Each number is 50 + 15 x the weight over the matrix's rms, rounded and kept within 0 to 99. Layers, rows and columns count from 0.

# layer 9 MLP down (transposed), 512x128, rms 0.142, rows 275-302, columns 0-127
44 41 52 51 49 42 54 59 53 52 46 45 46 52 63 65 55 53 38 59 39 40 35 43 46 21 48 65 47 49 47 56 57 52 36 60 54 46 55 53 45 48 42 52 51 39 39 54 50 49 53 35 45 53 62 44 56 52 43 44 67 36 55 40 49 55 57 60 52 39 61 46 62 51 63 45 56 58 49 58 48 56 58 45 45 53 42 52 44 38 50 40 55 66 47 38 53 54 47 53 48 60 53 46 21 46 53 48 46 51 36 50 39 57 55 78 47 60 37 60 52 56 55 59 54 42 46 52
38 50 52 75 55 57 50 76 66 52 47 53 55 47 55 60 48 59 52 39 44 40 35 31 33 36 46 61 69 40 46 52 70 44 47 82 57 29 16 30 37 63 38 35 42 50 45 42 58 61 70 42 87 48 63 42 75 47 39 22 45 22 35 35 43 65 51 50 55 29 56 33 79 49 46 70 32 60 41 46 68 49 49 43 33 69 55 50 50 46 67 54 53 68 53 49 64 63 55 58 43 38 51 41 34 61 30 60 51 63 37 74 48 46 60 57 46 42 10 44 52 52 48 77 21 64 28 79
62 48 84 35 52 46 57 12 51 25 78 62 66 51 68 28 68 62 62 40 60 42 53 53 44 55 44 33 46 34 56 34 22 47 67 23 61 57 58 47 59 32 45 72 62 53 65 59 54 26 29 82 39 52 47 65 66 25 23 34 42 48 50 29 21 45 53 61 61 18 45 82 59 17 48 66 22 55 50 46 55 23 57 72 60 59 26 41 69 50 54 57 78 56 45 12 49 49 58 27 68 42 39 75 68 30 53 57 44 65 54 31 59 38 57 64 83 28 45 52 59 56 40 44 78 48 62 36
31 67 35 51 26 43 30 27 62 66 51 42 71 55 48 63 56 56 68 48 55 24 58 55 44 67 87 56 49 39 70 41 45 42 51 44 38 57 58 43 68 62 53 39 61 13 56 44 42 24 37 37 60 46 59 52 32 48 59 30 58 46 43 57 67 46 56 74 74 59 51 43 53 46 41 83 23 40 40 64 46 82 77 62 45 71 34 15 44 67 55 59 73 41 63 44 40 47 50 70 43 78 56 23 65 52 62 52 30 43 53 61 50 43 47 54 40 50 69 27 42 29 52 46 37 81 22 40
35 73 47 44 59 51 55 49 29 48 56 43 40 39 87 65 73 34 45 36 41 52 57 20 51 29 64 48 46 37 62 59 51 58 58 39 58 53 68 64 59 62 40 35 52 60 24 48 84 35 40 69 62 18 48 46 80 41 40 38 39 30 42 27 57 69 74 85 50 40 69 18 25 42 46 46 52 68 50 65 40 35 63 37 40 54 14 28 65 29 75 55 45 45 54 42 59 50 27 69 65 87 50 36 15 20 55 45 22 84 68 44 89 51 46 36 56 60 61 88 53 24 45 46 75 17 52 48
20 75 29 60 18 52 58 30 41 77 42 36 59 32 63 48 72 32 66 45 54 76 68 54 40 59 47 53 76 52 39 56 67 44 32 01 19 52 47 57 58 26 35 42 40 65 42 48 52 64 64 43 39 37 56 53 24 43 40 46 37 41 44 29 62 50 28 36 59 59 52 25 56 83 71 70 73 46 63 44 48 85 49 84 75 69 49 46 50 50 32 47 39 52 40 67 79 62 50 61 28 22 41 69 76 43 28 70 57 33 73 47 61 80 44 65 02 69 43 54 47 65 65 62 50 34 44 71
54 40 41 48 46 13 45 37 36 67 28 64 47 38 50 46 44 51 41 60 30 49 62 64 42 49 69 43 48 80 67 76 56 60 36 66 35 14 63 22 36 68 58 41 45 38 45 40 53 48 65 40 54 06 59 41 50 84 41 74 53 40 51 26 62 46 31 82 40 46 41 49 56 88 33 35 42 49 56 73 54 29 87 40 67 64 36 58 73 42 72 61 50 53 51 44 54 68 58 52 66 43 53 58 31 42 71 55 59 37 24 59 44 49 47 49 39 54 50 44 67 56 68 52 25 52 45 44
41 41 84 12 57 49 15 62 45 10 49 60 35 38 63 70 47 68 47 48 33 75 49 24 67 41 41 52 34 41 34 37 87 63 46 65 63 44 28 54 56 34 40 42 20 59 62 70 66 52 59 24 66 43 48 26 57 38 48 41 34 35 46 54 41 75 74 57 24 50 49 46 49 57 47 40 80 88 60 41 27 49 19 76 51 61 62 71 64 46 61 72 66 20 50 68 24 43 66 56 51 19 52 18 50 63 38 49 61 66 01 43 74 71 73 59 68 39 28 42 37 57 58 71 18 64 25 77
57 52 28 49 48 48 44 57 42 54 58 39 40 60 36 12 42 63 44 48 71 26 64 46 49 32 65 41 34 39 61 55 82 58 39 50 27 41 49 68 63 66 63 76 51 39 29 62 37 41 36 29 36 52 68 63 53 58 52 58 65 46 35 66 55 46 27 36 51 70 64 66 69 40 34 62 64 49 54 29 44 40 68 63 58 25 85 80 50 41 53 54 57 48 74 48 76 61 49 54 40 35 38 49 46 45 34 42 53 49 37 42 74 52 33 60 37 68 33 43 41 64 48 20 63 37 53 48
53 49 44 69 51 37 39 40 41 62 76 46 30 56 15 25 49 65 61 52 19 46 32 55 56 42 41 34 68 39 40 15 53 16 62 61 28 55 36 42 60 36 75 63 52 43 53 55 58 59 38 60 48 36 30 49 60 31 79 55 40 53 38 84 82 63 65 36 74 33 18 74 53 40 62 53 91 95 49 24 42 64 20 41 80 39 24 60 88 41 37 35 46 43 83 67 52 47 71 59 49 24 66 65 30 63 36 67 44 24 34 41 38 48 62 60 63 53 71 36 45 52 53 14 24 81 58 55
41 51 62 34 66 59 48 49 60 84 53 27 41 79 32 57 73 45 43 42 56 77 27 75 48 58 41 29 58 50 56 33 47 48 44 46 88 74 39 47 41 31 51 37 70 34 44 37 81 34 62 57 51 27 46 54 27 76 65 42 51 37 57 48 80 53 59 47 60 59 38 40 39 52 30 67 53 46 69 64 62 54 57 26 70 73 64 61 57 47 51 34 63 59 53 48 54 46 63 63 37 32 66 56 16 01 58 30 58 28 22 68 58 29 72 41 25 56 34 41 49 48 53 43 51 61 20 48
44 48 53 44 60 61 38 40 43 29 60 44 41 52 52 60 59 67 61 39 48 47 63 38 44 63 48 66 38 60 69 52 52 75 12 65 72 19 41 64 99 40 71 36 43 71 50 41 51 15 37 43 30 47 50 43 58 51 38 57 55 45 59 67 24 59 36 46 41 57 53 73 66 63 46 44 35 52 53 52 52 36 54 51 56 47 63 50 21 72 54 42 77 38 27 79 70 72 59 33 64 60 34 46 61 33 75 62 71 88 11 40 53 48 58 39 49 39 50 53 59 52 52 48 55 23 57 23
70 54 48 28 60 66 33 47 57 53 51 73 42 46 61 70 41 58 54 41 45 25 65 21 81 33 47 53 51 58 49 28 30 43 34 38 34 48 76 71 48 59 59 44 41 50 54 20 30 37 42 55 61 53 84 24 71 18 34 73 63 45 24 60 43 69 37 63 45 60 34 60 47 21 37 53 80 50 45 26 37 65 54 70 47 60 81 56 25 59 37 24 54 49 37 68 51 44 60 53 75 46 77 21 48 57 65 68 51 48 45 36 11 90 40 22 32 25 50 71 54 63 68 85 45 42 45 67
24 22 53 73 59 46 38 39 64 50 50 55 69 57 61 47 57 83 37 35 73 51 71 36 49 47 58 46 27 34 31 61 81 62 59 54 64 61 53 46 40 65 33 52 37 53 27 53 73 60 42 74 66 58 76 46 49 64 52 31 37 33 41 43 63 41 60 57 57 49 46 35 39 65 21 37 45 36 48 41 65 57 69 44 36 70 36 35 52 56 79 52 39 40 33 56 42 68 51 42 45 43 38 18 46 61 70 47 57 43 43 66 51 52 50 31 68 46 30 61 42 58 59 49 44 48 34 64
67 49 56 32 73 50 51 35 63 67 68 40 31 69 76 57 58 69 61 28 57 35 62 30 62 26 69 66 38 42 56 25 36 64 20 80 64 32 52 55 58 45 27 31 76 65 69 18 21 24 53 59 50 35 86 61 64 35 47 82 70 57 65 47 62 08 50 66 64 24 37 63 36 24 40 60 61 53 59 30 26 43 21 73 57 56 50 21 18 58 51 33 66 38 37 62 66 79 71 50 66 48 48 48 42 58 63 65 44 35 58 44 09 69 48 42 43 19 65 65 48 48 53 71 32 51 56 37
41 57 00 45 66 20 56 80 16 39 50 78 74 73 63 70 39 40 77 21 39 39 37 26 64 66 56 09 68 78 51 61 25 95 30 47 43 70 34 20 36 57 35 39 33 58 45 73 50 73 84 48 67 48 47 89 44 60 77 51 56 30 54 49 61 47 56 77 16 53 64 04 47 62 67 97 74 66 36 60 50 38 45 40 30 52 52 63 00 58 26 35 55 41 68 18 72 36 35 36 09 61 51 32 43 80 65 64 51 57 39 23 25 50 51 82 78 30 55 56 35 40 46 46 61 41 36 76
32 37 00 58 37 60 76 61 31 62 33 26 47 79 19 50 82 61 80 49 42 54 58 61 62 64 42 45 71 72 48 65 43 86 60 39 34 54 70 42 49 39 51 67 38 16 17 46 36 46 32 67 49 54 51 74 40 43 51 53 79 87 38 66 33 45 60 45 43 45 53 65 69 17 71 35 27 57 70 58 76 46 37 54 65 70 39 31 18 76 44 49 37 58 45 47 44 70 66 65 62 46 44 49 57 72 55 51 41 29 48 34 55 39 44 31 37 44 90 57 48 41 34 25 77 49 75 53
59 44 55 44 36 42 60 68 22 36 46 58 74 64 57 56 48 47 42 42 55 65 62 46 49 67 60 58 53 83 54 41 62 34 30 53 35 36 55 36 52 62 68 56 86 60 68 59 61 64 65 41 34 26 51 58 53 55 41 37 46 46 43 39 55 59 25 57 47 52 44 35 61 46 34 48 39 47 56 54 45 34 65 52 56 66 51 57 63 29 47 48 38 50 71 51 55 41 78 40 51 58 62 49 41 51 50 41 37 53 50 51 67 34 56 82 35 75 36 30 40 34 40 44 30 39 56 46
27 38 55 43 27 59 55 42 67 48 67 74 56 31 38 51 15 60 23 88 34 50 50 57 60 50 60 58 35 41 66 19 53 79 44 48 36 71 75 59 47 48 71 65 51 48 63 44 39 54 46 74 46 38 49 35 50 35 43 55 43 60 56 71 49 62 55 36 42 49 52 51 47 42 20 47 25 54 36 78 22 44 76 37 42 52 22 37 52 80 47 75 66 75 52 55 23 53 52 52 49 63 41 63 58 76 55 25 55 42 64 53 74 40 25 58 67 20 37 67 75 48 32 49 56 55 36 27
60 47 31 46 46 63 42 69 32 14 41 68 73 25 66 24 33 57 51 33 49 45 36 38 33 49 66 22 77 68 46 41 65 41 82 59 24 61 44 46 63 65 39 44 48 28 46 71 62 53 67 43 63 39 44 34 34 56 61 45 41 29 67 48 27 71 39 61 47 59 53 42 54 56 59 70 66 58 34 41 28 36 48 56 34 41 54 58 47 32 72 66 49 38 59 80 62 80 36 47 23 48 29 76 41 43 66 58 43 64 37 51 48 72 53 39 72 68 29 27 51 53 70 33 28 71 82 72
49 63 48 88 58 39 49 42 64 69 43 61 64 28 47 51 46 36 60 45 49 86 42 62 46 03 51 44 37 56 42 49 82 54 47 55 53 46 36 45 53 83 58 75 48 50 27 31 50 58 50 51 55 82 19 55 12 94 17 54 48 42 38 46 63 29 62 50 49 42 71 45 64 67 42 43 62 28 45 98 32 70 56 27 30 54 39 58 45 57 56 41 72 47 52 08 56 58 45 61 36 49 28 58 27 60 45 38 46 65 66 59 26 68 72 49 60 74 32 36 25 43 37 48 56 48 72 48
14 64 34 55 48 59 46 50 57 76 70 40 59 55 51 72 32 54 52 52 75 37 59 56 50 44 91 48 60 58 51 49 59 41 50 47 42 61 58 56 52 61 40 32 29 25 41 58 46 18 45 49 34 52 33 39 57 54 71 46 50 57 64 47 53 55 53 44 35 81 44 29 49 62 32 46 59 42 83 53 60 32 40 53 48 52 45 50 42 56 56 49 49 62 33 44 37 43 73 59 54 50 22 44 48 24 52 54 57 44 80 71 12 76 68 62 44 52 59 51 35 37 33 33 55 62 51 57
38 53 47 61 38 48 36 48 41 60 39 50 58 45 78 64 52 49 24 51 57 72 58 57 56 94 55 51 77 55 37 10 41 58 60 50 57 43 49 46 51 69 53 44 50 67 49 34 56 49 45 61 49 61 57 24 40 57 47 29 33 49 20 30 69 68 14 52 40 33 48 61 54 56 52 49 43 70 58 57 47 61 69 53 52 52 43 48 53 58 44 54 55 52 33 57 47 60 49 53 56 23 41 41 30 67 44 49 62 43 52 45 53 55 50 47 24 54 65 53 54 51 57 29 36 45 66 47
21 84 54 35 73 77 37 31 26 37 56 54 83 57 57 62 52 34 36 51 78 59 41 34 16 67 44 34 42 77 55 79 67 52 59 47 64 65 37 27 52 61 27 21 31 39 42 32 24 36 49 65 54 38 47 76 16 63 54 83 48 60 51 48 62 47 46 80 63 62 48 52 45 52 39 62 48 61 49 48 25 35 06 53 54 45 40 53 51 70 38 68 65 14 49 63 48 47 76 67 41 70 45 54 50 27 75 46 45 63 73 88 63 44 19 55 50 76 50 45 33 48 29 41 70 39 43 55
58 55 60 64 61 57 42 14 50 45 45 55 40 54 55 66 39 49 53 28 51 41 39 37 27 44 60 65 45 46 51 38 68 70 67 34 43 55 44 45 34 41 49 23 16 59 37 43 36 41 57 89 73 31 33 73 34 45 67 97 71 19 40 55 55 09 32 49 82 65 51 27 74 78 45 80 78 30 40 57 60 52 67 67 66 68 21 68 34 45 58 25 37 47 73 72 81 47 52 55 74 34 56 42 45 59 30 38 30 57 54 49 31 59 58 28 45 20 44 69 53 37 76 40 17 52 57 42
61 36 51 88 95 51 54 34 46 18 34 51 38 42 50 67 49 36 51 54 53 76 49 44 42 55 46 58 52 47 45 32 72 29 54 80 66 72 71 59 23 21 65 53 49 68 47 41 47 30 67 33 51 11 63 55 63 48 49 57 60 38 49 69 55 62 24 41 36 63 06 63 46 57 73 47 61 58 55 28 27 75 52 67 53 56 48 49 34 26 31 12 72 59 54 76 30 41 40 47 51 49 39 34 53 57 57 74 71 49 61 27 16 76 87 19 29 24 48 51 63 54 49 85 44 48 25 48
48 48 51 54 52 51 47 53 51 52 51 53 52 48 46 53 49 48 49 46 48 51 49 49 52 48 50 48 53 53 48 47 49 50 50 51 52 49 47 49 51 52 52 49 53 49 52 52 53 49 48 51 54 51 48 50 52 53 52 52 52 48 52 53 47 51 53 50 52 49 52 50 52 52 49 52 49 50 52 50 49 48 48 48 49 52 47 49 48 48 52 52 52 52 51 48 49 51 51 49 50 50 48 48 49 52 49 48 49 53 48 51 48 52 50 47 51 48 48 48 49 48 49 49 51 51 49 49
64 40 61 54 67 66 39 59 42 62 58 25 42 40 36 59 52 41 51 44 46 16 66 12 38 29 43 71 82 52 50 51 78 48 40 77 69 75 53 56 36 55 58 66 32 56 61 30 25 46 72 64 50 38 53 65 46 53 53 65 55 42 44 80 75 20 35 54 45 43 46 56 52 54 67 50 92 52 46 29 32 54 49 62 68 73 54 51 29 37 38 06 67 41 38 54 75 65 43 52 47 58 49 39 29 54 60 46 47 61 40 58 36 92 64 28 24 55 36 51 50 46 24 53 35 20 35 43
# layer 9 MLP up, 512x128, rms 0.156, rows 276-302, columns 0-127
45 60 39 65 45 52 69 37 51 56 48 40 63 68 45 45 85 64 70 73 49 54 54 52 58 46 51 71 47 57 64 36 35 41 35 67 53 72 45 35 30 28 23 79 54 43 56 43 56 44 40 63 66 70 43 45 46 60 30 68 63 60 71 38 54 29 48 48 41 53 21 76 31 31 33 30 53 54 12 52 46 82 53 64 31 53 42 58 45 49 44 49 57 73 53 83 74 34 62 67 45 35 53 43 45 49 73 36 28 44 49 68 40 54 32 33 45 48 54 68 41 37 55 52 49 40 62 45
59 26 41 50 53 23 44 37 47 51 74 53 52 53 19 45 63 51 90 49 51 54 65 59 48 38 60 64 59 41 55 70 65 51 28 64 40 37 35 47 43 37 40 26 40 44 38 66 54 59 66 61 80 00 53 58 67 50 52 63 48 56 38 42 51 34 40 52 62 74 31 30 33 56 25 55 65 24 57 30 51 68 90 78 72 26 64 85 36 54 42 57 34 60 59 35 73 48 51 69 27 56 59 27 47 54 77 62 83 40 34 45 50 68 28 42 52 49 53 72 51 32 52 36 49 43 58 52
99 53 45 41 57 57 69 46 31 36 19 32 24 59 56 50 50 33 64 62 43 39 41 68 46 69 43 40 62 32 55 71 51 32 59 39 51 68 44 38 49 37 51 76 50 67 55 44 48 52 59 66 22 54 19 53 49 42 24 49 56 54 51 56 42 29 47 37 38 35 34 66 34 40 96 66 55 59 60 25 60 15 40 66 23 49 65 48 66 84 46 53 50 24 58 61 56 70 43 25 55 26 70 63 69 51 48 77 44 41 43 59 48 57 53 47 44 68 63 52 33 40 57 77 45 48 45 73
51 45 43 30 45 59 57 22 29 61 58 45 57 89 48 54 57 40 62 61 50 62 32 41 42 65 56 52 68 52 40 75 65 39 66 43 38 76 60 69 07 62 28 51 33 50 24 29 64 37 54 60 61 02 23 66 70 12 46 59 42 72 54 41 35 38 67 40 57 70 51 31 61 19 59 18 49 45 34 16 73 60 38 72 66 57 41 74 53 51 64 40 39 44 55 66 48 42 48 55 22 72 62 38 67 00 97 51 37 50 88 57 47 66 45 30 23 63 66 49 54 54 48 41 53 17 51 58
32 40 23 72 58 31 59 28 48 79 47 60 69 55 53 17 51 34 20 64 53 50 40 65 93 56 73 52 56 29 58 35 64 43 49 37 42 83 22 66 27 38 33 41 16 65 42 16 24 35 43 48 59 28 55 50 66 66 44 95 33 63 70 35 58 56 53 34 62 64 53 57 50 43 53 42 19 30 48 37 56 64 56 32 62 79 65 65 57 34 13 42 25 55 57 45 52 54 29 60 47 75 65 23 64 45 42 52 58 61 69 53 54 51 69 49 25 42 64 45 42 37 43 42 46 22 55 72
37 59 24 36 44 50 30 65 56 45 29 59 73 41 36 54 47 39 56 53 55 16 45 88 30 64 52 26 57 55 34 52 46 37 45 65 60 58 80 66 39 58 51 70 42 68 36 46 67 43 41 20 44 46 21 45 58 64 66 36 55 50 39 36 40 48 63 59 41 63 50 55 46 50 51 33 36 36 47 68 56 60 42 55 59 38 62 38 62 76 35 51 50 60 66 54 51 20 41 63 53 59 42 55 44 63 50 43 44 49 56 24 49 25 37 47 34 37 59 65 64 61 64 28 85 53 78 22
91 52 67 55 54 48 56 24 51 49 64 61 34 42 53 51 72 41 32 82 55 46 29 59 43 31 45 34 36 66 94 67 31 49 60 23 48 87 65 79 37 69 44 73 49 72 47 40 44 52 70 71 57 40 54 64 46 55 66 26 46 50 56 38 44 48 76 48 49 63 40 12 51 58 21 34 80 30 28 45 52 62 52 37 49 41 23 86 43 51 60 20 66 26 42 39 35 33 72 64 30 57 45 58 38 62 80 77 49 20 74 38 63 70 28 59 49 31 54 55 71 60 66 56 22 51 22 70
46 51 31 72 68 64 66 15 63 71 50 41 47 75 57 37 42 43 58 45 50 62 48 45 77 44 54 38 72 58 39 48 20 27 49 60 51 46 40 41 39 34 33 59 47 44 52 47 54 51 40 42 49 62 77 51 32 71 29 68 76 64 48 35 47 15 57 42 49 52 55 48 40 38 40 38 57 06 64 52 50 63 61 51 41 32 43 46 44 51 47 71 57 65 50 44 49 57 67 64 27 58 58 64 47 31 45 45 38 33 58 67 51 59 48 43 50 66 54 69 36 74 36 61 56 29 63 57
65 31 03 65 47 65 37 58 56 49 61 67 20 71 50 41 56 77 73 40 48 29 75 27 31 62 63 31 65 43 59 28 49 42 67 79 19 35 75 65 40 29 54 37 42 93 27 47 71 63 45 40 22 33 42 15 60 35 31 00 56 77 42 52 55 56 54 60 64 41 62 46 33 34 45 25 74 39 49 75 83 46 54 41 59 57 36 58 92 61 58 46 58 43 70 34 43 54 26 45 32 35 67 59 63 44 43 62 25 04 63 29 59 35 76 96 65 22 85 54 63 27 41 33 53 53 54 87
41 64 53 52 35 53 51 51 59 67 37 51 51 81 16 59 55 83 59 65 48 66 42 57 50 37 41 66 41 69 44 58 48 50 46 60 44 43 59 54 66 42 67 48 67 46 09 53 60 47 25 10 10 67 68 35 59 52 40 25 50 50 58 58 31 50 32 34 40 46 44 58 38 55 63 24 48 57 42 60 67 60 60 29 25 34 78 37 26 27 45 61 58 77 34 54 19 35 41 48 43 42 49 31 37 62 35 46 66 33 64 63 72 54 49 60 13 46 50 89 61 89 56 41 50 63 64 17
55 26 50 23 29 31 51 51 66 53 36 68 60 39 37 06 46 39 71 52 40 67 34 79 49 64 38 32 67 50 49 70 52 47 61 23 30 63 53 56 44 53 51 97 32 73 29 46 45 51 56 46 64 42 31 38 39 43 40 35 43 51 27 59 40 50 65 32 39 48 45 38 60 53 66 44 69 51 35 60 60 42 55 52 63 36 21 60 60 34 34 84 84 33 66 21 49 28 52 66 40 66 57 43 77 62 54 73 52 42 68 39 40 17 35 66 52 68 51 44 57 42 76 41 29 65 66 71
52 50 42 43 46 19 64 42 25 46 28 44 28 42 41 45 49 53 51 51 57 45 19 45 70 50 76 35 72 75 63 79 40 63 54 14 53 48 50 32 55 49 43 53 41 50 47 77 44 58 46 47 64 68 30 52 50 29 56 03 56 59 73 37 46 35 39 15 56 29 53 00 38 49 72 62 56 47 75 58 64 37 35 22 59 53 41 80 45 63 35 80 29 36 51 37 23 51 23 27 59 80 63 37 54 47 33 76 59 34 60 59 60 38 76 78 66 84 64 48 53 51 32 43 71 62 51 91
48 48 48 46 35 49 54 71 52 30 57 52 55 50 44 44 58 52 39 55 61 35 43 61 53 53 46 51 53 43 58 33 45 42 38 53 41 64 72 63 12 33 35 49 49 59 45 56 57 41 39 51 44 58 41 59 48 35 64 35 39 69 66 34 72 46 57 48 40 62 26 49 40 34 41 56 46 27 74 65 50 46 68 43 68 52 88 34 46 45 48 32 49 35 53 74 39 52 52 77 44 77 30 43 60 52 64 50 56 54 82 40 42 47 55 49 53 22 63 44 39 19 33 61 56 52 47 47
74 55 54 20 32 60 70 73 52 49 08 53 58 51 54 45 51 69 36 49 46 48 22 54 41 48 61 36 73 74 49 71 18 45 72 32 11 26 74 34 55 45 41 44 59 34 55 70 40 65 30 18 58 78 45 71 46 40 54 28 61 62 63 27 47 42 37 38 57 36 50 00 64 43 88 47 37 62 58 63 53 35 39 46 51 68 37 53 77 37 49 63 50 38 64 52 36 27 28 52 45 40 78 45 48 44 24 57 40 44 73 35 55 30 69 99 68 69 61 51 33 56 39 56 36 62 42 73
50 41 00 21 36 86 43 36 13 50 77 64 22 43 17 65 46 39 41 56 62 52 27 57 77 78 33 53 77 99 24 63 33 60 27 39 30 73 69 78 45 55 58 38 26 69 43 47 51 66 99 32 41 30 44 35 30 69 81 21 34 54 66 60 70 38 52 39 36 51 27 68 51 65 84 46 45 37 27 31 75 47 75 66 39 18 38 36 76 84 63 23 36 57 41 29 81 37 41 42 54 08 29 73 37 53 42 77 62 38 38 44 67 56 53 60 27 43 54 82 44 44 42 42 59 23 50 87
20 51 69 56 40 71 54 42 57 49 29 43 47 42 73 47 87 57 31 74 87 14 53 55 16 46 83 46 39 67 65 66 63 00 78 39 50 47 70 48 46 35 59 55 68 33 69 45 50 62 48 57 52 83 51 12 29 38 45 55 53 47 22 51 71 45 56 66 56 51 60 37 13 55 39 59 59 22 45 44 26 51 46 52 49 51 55 64 32 54 58 28 66 34 40 71 41 60 36 61 56 28 68 52 57 37 62 37 34 46 52 67 49 61 59 74 45 59 58 34 45 53 42 36 38 33 29 67
48 41 46 42 54 48 32 26 45 48 56 02 38 44 43 57 62 51 34 62 51 65 43 50 41 44 31 54 72 51 42 64 55 49 38 69 68 66 56 51 54 60 50 50 41 50 58 46 46 62 52 44 41 43 47 58 34 47 35 41 34 53 40 44 51 35 59 48 41 64 41 34 59 43 50 49 35 74 36 44 67 81 49 70 43 42 39 59 56 52 58 51 42 42 55 58 46 56 49 68 44 49 25 57 38 34 52 66 24 57 60 57 64 60 52 42 67 53 66 60 77 72 55 51 76 36 48 53
51 44 32 36 36 59 39 66 59 41 50 60 63 66 39 45 29 69 44 67 44 54 69 42 57 67 50 75 30 51 31 41 55 37 41 73 51 98 53 34 18 43 39 71 45 66 36 34 45 52 46 37 52 65 74 66 58 34 16 44 87 68 63 46 60 05 82 46 54 73 26 78 32 34 41 39 47 26 43 62 53 58 56 73 65 47 38 35 43 54 15 61 57 44 46 61 55 43 78 36 29 45 30 55 61 44 36 63 47 42 69 73 56 51 24 57 51 40 53 89 30 46 55 36 70 53 54 44
40 95 06 31 63 58 88 34 63 55 58 46 73 31 72 52 50 45 75 91 60 48 40 59 33 52 63 67 62 49 47 54 58 44 61 17 63 62 47 32 34 48 38 44 25 56 18 63 36 38 48 71 45 36 31 46 46 29 49 48 46 51 74 45 66 56 51 62 28 50 55 42 20 28 46 51 50 47 38 70 46 49 46 47 53 56 53 43 39 59 32 59 59 42 53 51 26 65 44 70 59 54 54 52 66 21 43 54 55 43 93 51 51 44 69 44 17 38 54 66 65 40 37 35 60 64 43 60
59 37 42 51 29 57 52 10 50 32 63 21 49 60 60 51 50 44 55 52 76 58 16 52 67 89 45 54 74 68 29 42 50 55 35 36 39 36 83 53 41 63 26 26 53 56 48 29 66 51 56 47 62 74 46 38 54 28 41 46 23 72 49 29 52 61 34 42 65 22 52 40 71 41 40 28 72 62 40 43 42 94 44 58 65 30 37 34 56 67 74 14 30 56 30 73 50 60 35 69 55 47 70 50 62 50 71 36 36 57 61 51 27 51 59 47 61 43 58 48 35 51 44 49 37 41 69 92
42 67 44 58 23 57 27 47 55 47 63 50 49 50 52 58 53 42 39 61 74 29 48 69 56 69 56 45 58 56 28 51 50 45 63 51 47 74 63 76 40 54 38 54 30 40 46 42 63 44 55 51 47 10 44 32 50 37 51 46 42 72 63 27 41 58 59 54 51 34 24 32 40 44 46 48 64 57 63 47 49 61 47 54 58 42 56 34 76 53 62 42 37 55 24 53 45 56 59 64 33 69 59 81 72 18 59 45 42 48 53 45 53 60 69 54 45 73 73 34 42 58 45 71 47 40 49 52
56 70 52 49 65 50 42 57 51 79 45 46 41 49 57 56 45 66 62 47 50 37 56 63 31 59 34 32 55 25 75 53 54 46 50 54 61 59 50 53 57 78 52 44 56 55 55 21 41 66 58 46 44 61 57 55 41 44 60 52 63 53 50 62 29 46 53 40 70 78 35 49 47 42 47 58 47 33 52 32 68 36 48 65 47 56 54 59 70 42 32 29 55 24 65 53 55 53 78 65 36 55 58 46 56 39 51 63 25 38 55 35 77 26 65 52 51 37 48 42 35 40 52 63 44 22 43 53
39 46 58 31 51 59 37 45 65 59 53 36 66 90 59 44 50 76 50 70 62 48 59 25 32 63 32 86 48 48 43 37 51 41 56 38 36 73 47 37 13 82 36 48 22 51 43 44 55 45 43 77 62 53 90 39 29 20 40 57 36 87 42 43 69 37 50 58 40 75 30 56 25 22 31 57 45 08 19 41 75 43 39 81 77 72 38 49 42 39 61 60 14 52 49 49 46 19 34 75 50 67 58 27 64 05 43 40 61 64 69 61 82 55 22 47 49 60 55 53 25 57 47 57 81 36 37 38
77 39 43 38 21 48 46 62 24 67 54 54 50 36 66 62 66 49 22 55 53 25 37 67 30 69 40 37 54 63 52 35 36 49 42 60 18 47 80 74 23 47 36 47 36 83 59 45 46 65 49 40 62 56 49 42 17 48 95 44 03 48 39 25 56 50 42 56 00 77 56 64 62 39 68 40 45 47 55 23 34 67 54 44 55 51 89 36 32 53 53 59 28 47 69 47 39 26 33 50 51 42 53 85 35 62 43 49 49 48 48 29 78 55 48 69 48 65 52 67 62 61 51 53 53 44 92 59
36 54 30 19 37 40 51 22 44 36 49 51 62 62 56 13 73 83 34 29 54 15 32 31 42 56 62 70 65 67 68 89 50 61 63 24 27 57 35 63 39 54 46 33 43 71 51 57 47 74 34 64 45 79 47 27 61 30 45 28 41 66 50 52 52 54 65 27 35 58 36 42 11 44 37 30 41 30 63 52 69 59 63 36 62 39 40 73 69 74 48 83 11 49 55 40 75 00 50 55 65 53 52 75 63 31 30 36 49 67 72 42 65 03 40 93 64 69 62 45 38 32 53 49 46 58 77 51
57 48 41 47 45 49 54 48 45 47 48 45 44 51 49 46 57 58 54 53 56 49 46 52 50 53 44 53 52 51 50 55 52 44 44 44 51 54 52 50 52 50 46 53 47 49 48 47 45 51 55 49 46 48 55 49 46 48 45 50 50 57 48 52 57 43 45 45 49 53 42 44 42 46 53 46 56 46 48 43 59 52 51 47 53 50 50 53 51 50 43 49 47 46 45 55 48 46 50 56 49 40 52 48 53 45 55 53 54 49 59 52 49 48 51 53 46 51 51 53 49 52 53 53 50 49 52 52
59 38 54 19 33 56 42 59 29 54 59 32 46 45 63 30 69 58 54 55 61 25 32 26 23 39 64 65 79 78 88 89 22 50 64 28 51 83 56 24 47 63 48 55 31 67 51 52 43 75 69 51 54 66 50 42 32 57 30 34 44 51 41 47 54 29 53 27 62 61 63 36 42 52 27 37 78 68 32 39 60 60 45 79 40 34 50 64 71 74 23 21 19 47 65 69 63 55 38 70 48 37 55 53 33 12 42 53 64 50 81 69 56 26 25 65 48 69 59 69 37 45 66 43 38 37 62 87